{
  "d_model": 512,
  "activation": "tanh_gelu",
  "batch_tokens": 65536,
  "train_tokens": 671600000
}
Each number is 200 + 40 x the weight over its row's rms, rounded and kept within 0 to 999. Layers, rows and columns count from 0. The size before them is the row's rms in percent of the matrix's.

# layer 4 attention key, 512x512, rms 0.0767, rows 461-511, columns 384-447
087,201,227,151,193,185,153,157,243,135,153,166,216,258,220,207,264,178,264,147,228,142,224,250,183,202,238,215,152,155,220,203,180,141,144,208,211,251,234,162,147,94,187,213,205,248,167,118,227,187,180,206,163,184,217,171,119,264,239,177,241,221,221,154,185
094,172,193,128,175,223,169,108,202,195,243,224,239,248,214,288,259,156,141,217,240,157,215,336,142,186,195,298,181,170,237,202,192,153,161,151,176,236,174,194,224,278,202,210,212,129,210,208,230,201,146,233,169,206,181,195,213,239,227,238,231,277,216,173,263
089,179,283,231,164,265,169,199,146,180,143,189,196,240,138,227,153,256,201,206,240,245,214,223,245,175,256,243,192,223,261,169,202,229,216,185,231,235,178,135,189,180,243,203,219,224,127,153,256,196,229,209,206,141,237,223,262,232,182,280,198,128,215,204,173
091,274,127,190,191,207,264,271,138,244,237,242,207,150,233,175,211,209,254,215,238,186,203,200,184,75,171,170,229,253,223,195,174,146,170,157,202,221,219,198,167,196,201,169,166,186,143,202,196,177,167,314,272,220,142,221,204,162,153,224,185,249,187,281,176
088,211,197,220,211,260,242,219,156,153,132,134,181,188,190,217,240,226,155,186,176,192,179,251,154,131,233,202,211,229,172,254,140,173,231,220,233,233,207,283,182,227,212,196,175,180,220,167,177,228,191,199,210,202,233,127,269,224,227,181,220,136,179,199,164
084,196,226,224,239,174,159,212,207,216,217,174,183,207,181,136,214,299,184,156,243,203,213,174,206,221,222,199,142,136,187,202,212,209,192,195,238,167,249,170,235,258,162,239,280,184,223,248,216,152,187,204,205,203,218,123,145,247,166,170,136,224,217,234,181
095,248,218,227,181,162,154,237,156,229,232,158,252,222,214,200,234,161,150,213,93,187,102,97,200,162,184,194,188,241,338,192,175,172,207,252,218,179,127,223,233,195,210,259,229,159,197,198,162,152,260,178,177,181,211,234,233,181,200,185,266,218,152,189,172
093,182,108,130,174,200,177,196,244,201,208,233,270,186,190,215,203,283,200,176,240,195,177,239,238,215,220,210,197,200,250,165,243,159,209,215,182,149,211,213,197,155,195,218,177,253,240,110,180,220,189,214,142,164,228,176,201,143,225,253,233,223,260,205,153
089,224,206,178,238,217,221,188,160,170,196,218,230,166,126,111,206,170,176,172,280,209,147,215,177,273,181,262,223,237,147,252,177,279,177,224,224,169,199,157,240,136,209,162,115,185,229,177,183,219,199,182,167,168,203,195,92,179,247,244,226,253,222,204,216
090,185,190,162,223,152,206,207,222,171,190,159,195,171,216,237,193,235,263,227,284,124,197,188,190,188,226,225,236,217,128,225,150,219,170,246,225,202,131,197,236,209,187,251,145,202,263,288,239,217,178,103,169,204,116,194,207,214,168,221,194,188,182,151,194
090,86,196,188,190,271,215,228,103,223,152,210,211,165,196,187,269,216,169,165,219,289,189,217,291,173,210,161,178,247,179,215,214,180,152,250,163,173,234,166,163,212,193,267,223,226,159,195,216,162,179,195,210,214,170,169,164,212,268,214,243,180,213,275,209
089,199,166,227,228,194,199,135,231,172,200,160,190,176,171,172,154,239,161,111,150,117,199,287,177,220,125,177,157,216,185,102,166,200,174,158,279,279,163,216,159,175,157,190,203,219,230,171,210,276,207,203,174,93,234,292,189,133,260,205,210,209,215,217,162
089,248,184,168,175,242,224,156,240,230,293,215,231,191,307,210,187,186,152,155,236,195,210,202,231,186,187,185,182,199,194,173,245,144,206,161,166,193,140,167,159,192,227,144,207,212,189,183,196,211,237,213,187,204,183,133,267,232,227,181,221,297,147,169,227
094,148,203,270,147,191,175,238,176,166,181,197,205,206,154,262,145,220,189,179,176,226,235,167,113,213,188,236,186,149,256,153,226,217,215,217,255,239,201,189,196,200,196,191,174,265,167,275,263,154,232,177,186,148,219,183,209,224,168,237,160,243,230,260,183
094,116,184,257,178,136,220,201,206,249,194,192,225,174,202,204,135,183,181,167,153,240,227,317,148,215,163,122,235,254,202,244,304,221,192,220,195,233,87,224,189,182,230,235,227,285,157,202,212,113,263,198,198,216,239,122,155,153,162,168,237,187,197,181,200
091,169,182,171,250,235,173,148,181,163,222,148,159,209,271,199,196,187,187,259,151,223,235,169,225,266,234,231,210,206,162,217,193,227,189,193,158,194,199,131,243,157,181,175,215,175,168,225,213,240,243,108,188,211,151,164,211,220,180,177,222,217,216,204,288
090,267,211,266,221,225,203,197,167,196,262,147,224,191,278,187,243,156,192,87,271,222,271,106,248,186,170,223,229,249,250,235,194,215,221,108,253,241,190,193,219,176,202,197,194,223,231,246,116,204,199,229,216,214,166,265,228,218,213,133,160,232,202,269,193
086,230,259,226,270,171,246,142,167,197,187,173,256,209,233,141,219,244,232,242,301,140,238,206,173,165,104,161,246,209,225,244,186,228,255,148,245,223,235,235,174,198,180,214,203,113,194,216,258,254,224,217,154,223,182,184,174,157,166,275,155,157,209,207,192
093,212,253,206,249,219,171,162,196,225,171,105,210,173,228,163,270,205,201,160,200,141,255,207,204,137,188,222,239,255,225,139,165,269,199,162,140,199,267,205,261,191,196,192,201,193,214,210,205,195,180,169,180,203,188,244,183,211,215,220,175,162,207,277,161
090,213,213,197,312,203,262,184,218,205,234,188,160,167,203,172,167,229,237,216,199,153,239,150,287,183,217,183,174,270,167,223,236,160,168,187,188,210,214,127,195,178,257,226,248,189,209,213,149,176,149,226,209,178,211,105,208,203,229,270,134,153,288,162,239
091,185,124,183,234,205,208,125,181,198,175,240,188,179,196,160,226,224,159,197,180,201,198,217,257,194,241,149,233,204,157,183,207,180,207,179,188,128,183,180,227,179,179,209,212,184,148,185,202,211,183,271,172,159,209,201,153,188,226,218,209,185,216,211,170
090,296,153,272,122,164,197,303,240,153,251,171,230,187,214,211,217,166,202,187,195,225,167,167,219,208,236,213,173,209,220,195,232,247,183,239,228,168,163,225,131,197,222,201,176,211,204,217,189,181,248,217,219,246,160,247,198,179,160,207,181,267,209,250,131
089,239,222,196,196,165,206,215,187,144,158,201,182,170,232,263,215,187,124,140,264,191,170,261,160,179,201,208,155,186,216,161,207,185,86,207,155,89,217,157,239,150,159,195,217,251,181,122,241,140,278,230,163,164,147,180,210,205,225,209,209,268,179,196,217
098,138,256,193,263,209,198,205,193,170,137,209,186,220,178,180,222,169,175,184,231,202,187,230,215,225,230,185,209,175,200,139,208,219,237,176,195,180,221,224,187,226,182,190,221,197,153,182,184,122,146,163,199,250,223,158,198,249,198,122,269,337,236,198,267
085,231,157,163,217,188,221,234,181,232,199,193,196,250,177,228,218,167,184,112,187,192,173,199,210,187,182,168,251,233,222,103,150,247,229,260,162,124,231,200,166,206,236,133,234,191,144,213,205,248,123,153,187,258,199,166,231,217,210,208,208,200,250,165,101
092,220,212,146,198,219,197,260,227,198,193,147,210,241,182,276,122,199,211,147,204,171,201,218,214,232,174,234,128,179,215,255,201,234,114,174,246,227,272,224,150,136,179,244,192,202,190,217,184,200,176,253,157,189,219,203,191,209,146,221,219,191,155,199,196
092,205,242,293,90,251,172,220,141,277,162,206,173,240,210,198,193,255,163,166,182,237,236,181,154,179,179,240,204,214,254,166,168,263,265,219,216,212,218,256,184,236,244,189,171,194,222,214,248,155,132,212,184,216,128,188,253,261,196,188,169,159,210,202,177
089,184,185,245,251,199,300,178,157,220,142,205,204,179,221,235,175,198,286,187,152,264,184,198,124,203,260,235,159,229,153,217,257,221,119,213,169,194,219,212,178,161,219,168,194,306,203,164,150,164,149,155,266,147,226,201,239,236,121,199,222,210,124,190,187
091,174,229,255,204,220,205,298,162,160,230,197,189,185,155,175,242,252,224,275,221,197,193,169,155,200,184,158,188,142,234,211,271,262,183,222,163,218,218,231,186,138,154,189,220,287,168,267,168,199,179,185,162,223,195,135,222,228,176,186,233,218,220,183,146
089,226,201,127,141,155,184,252,223,251,113,219,150,182,168,140,116,214,142,195,247,200,212,203,203,187,222,146,127,173,228,286,202,220,134,190,185,146,190,148,191,183,210,193,200,251,219,255,217,159,231,261,183,169,119,222,254,122,233,292,200,326,194,205,224
088,190,172,247,182,222,257,179,201,229,106,151,198,207,136,209,198,248,237,242,181,183,240,281,168,201,159,199,230,212,216,176,276,223,181,194,207,182,195,192,251,210,239,223,206,186,188,224,166,133,246,293,190,221,213,226,266,288,148,206,234,219,168,246,164
090,182,167,210,210,145,234,215,145,223,206,178,193,258,236,171,109,157,181,189,160,211,179,201,206,187,180,216,180,173,148,189,282,206,226,206,200,174,211,226,196,217,180,241,195,229,200,232,181,174,243,173,160,192,203,279,195,229,215,235,208,238,132,169,122
091,246,125,225,199,203,192,115,165,280,223,159,248,183,198,204,153,237,232,245,178,263,191,154,259,101,233,228,132,144,255,213,249,197,257,261,237,264,222,167,152,258,214,169,251,150,186,136,183,287,138,235,202,238,229,235,220,233,187,217,207,230,278,165,217
084,220,238,222,200,197,219,225,182,178,292,211,212,215,213,150,121,226,242,195,302,184,165,222,159,208,219,142,224,172,119,99,209,169,156,193,236,228,228,270,147,222,216,211,143,249,244,215,172,239,206,215,202,189,145,259,204,178,220,248,221,237,191,252,165
093,186,197,80,266,160,192,273,272,213,184,258,204,237,265,223,199,177,148,227,236,175,174,215,241,254,169,203,177,249,228,177,251,257,149,252,173,218,200,227,182,280,213,217,165,228,214,203,218,196,206,229,191,183,185,212,229,161,229,229,121,196,187,179,161
091,202,195,235,156,161,208,160,131,207,126,191,215,164,154,185,191,234,208,227,107,120,263,229,238,242,212,206,224,107,228,210,167,207,252,113,261,260,248,189,211,200,162,175,206,219,143,177,230,176,156,144,223,221,215,169,208,214,224,154,172,167,146,233,177
085,163,161,132,245,195,233,168,268,202,226,153,162,195,239,239,181,237,279,245,263,172,169,211,266,120,219,215,233,124,183,248,218,168,198,190,219,184,231,214,165,226,166,168,176,177,167,226,239,228,197,163,160,190,186,187,249,180,185,147,261,239,195,229,132
091,189,249,234,239,133,208,227,172,271,180,252,281,229,266,189,154,228,216,180,242,112,183,168,169,167,196,190,171,173,165,220,183,193,160,185,256,154,190,152,274,195,160,166,227,163,207,248,183,191,217,257,194,217,122,192,187,134,129,198,176,210,180,225,208
089,166,221,124,215,238,205,227,260,209,229,183,122,172,208,242,203,218,204,259,149,200,183,278,279,178,191,169,174,186,247,215,274,184,141,212,254,210,179,224,247,231,183,249,165,198,252,195,278,197,199,174,197,163,180,152,203,252,181,216,231,224,242,171,170
087,193,175,152,204,216,190,141,195,227,293,190,237,170,191,219,201,206,246,278,129,164,223,113,270,225,231,260,221,228,207,214,190,195,257,200,223,196,190,158,245,223,243,152,223,171,193,166,213,208,255,105,170,285,229,224,240,146,144,164,164,200,176,137,279
090,186,263,257,175,213,201,191,237,184,266,261,200,278,184,190,170,274,222,154,168,182,164,230,97,271,212,199,218,197,211,197,225,220,133,168,209,216,157,103,188,198,207,257,243,249,165,275,133,302,212,223,165,129,251,215,287,185,180,227,200,204,250,262,183
090,250,170,183,206,240,173,216,228,218,223,188,193,199,191,208,221,197,215,245,150,190,197,135,313,167,259,246,187,195,273,231,147,229,228,189,153,173,155,216,224,200,204,260,187,222,158,237,135,311,181,227,163,215,250,184,199,197,229,287,124,248,226,275,197
086,218,204,251,163,139,264,212,195,214,202,139,189,151,180,189,224,237,159,230,224,205,150,214,223,149,247,171,234,159,250,183,258,187,209,170,238,210,183,186,216,246,234,261,244,211,176,190,240,218,287,255,186,110,187,225,221,175,163,199,210,204,230,197,211
090,182,85,251,150,218,149,83,181,180,303,227,222,187,186,196,110,140,144,224,223,232,202,148,211,155,169,207,244,283,252,195,153,241,250,194,152,196,131,220,151,189,148,247,239,251,112,216,227,192,178,248,205,183,201,165,212,273,228,204,98,153,118,200,286
092,180,174,197,218,210,161,163,150,171,197,230,159,222,215,215,223,207,155,172,190,266,248,214,182,238,228,209,164,246,231,218,241,210,232,150,208,200,241,164,259,207,252,237,204,220,246,287,194,163,208,180,247,238,188,187,237,227,194,225,191,246,210,191,156
090,195,153,242,219,190,207,223,221,158,186,258,204,192,197,259,181,191,156,263,174,258,232,195,186,217,232,227,203,212,229,163,191,251,152,202,193,208,122,134,255,222,228,122,143,244,228,225,192,283,167,174,159,195,253,177,213,225,201,227,172,121,196,159,187
088,210,278,181,234,135,203,303,256,193,174,178,208,215,240,226,247,206,180,243,198,256,179,167,218,178,232,228,177,170,175,197,191,212,254,232,212,184,151,288,195,164,193,211,190,197,208,202,173,186,213,227,207,282,218,196,188,229,180,141,141,251,278,251,234
090,203,200,172,294,197,245,235,247,202,196,197,216,127,222,169,196,255,265,247,182,261,184,115,202,245,139,294,196,233,179,175,175,219,199,192,152,184,175,155,179,227,187,173,149,151,244,145,157,251,215,198,173,262,246,133,188,244,242,169,244,185,142,140,255
087,170,223,146,246,177,211,246,224,258,196,206,264,266,175,228,227,157,155,227,248,193,174,271,266,182,197,232,225,204,173,254,158,197,233,231,195,114,255,176,272,202,223,209,311,176,188,186,244,212,227,107,257,222,146,184,159,259,172,210,194,196,223,145,250
087,232,191,215,216,256,217,148,190,241,179,231,151,202,163,257,144,195,200,197,188,206,172,222,193,236,174,187,216,223,142,206,181,244,228,213,204,211,182,224,178,144,178,130,200,210,249,132,188,161,207,206,203,182,161,275,186,180,237,194,235,220,167,219,174
090,211,237,162,166,185,208,185,263,143,222,201,175,164,270,174,112,138,183,186,191,140,170,265,128,210,190,226,245,203,217,158,162,174,203,192,145,179,143,172,283,238,181,221,140,237,210,233,201,194,120,202,185,220,210,275,216,209,243,157,224,287,230,213,148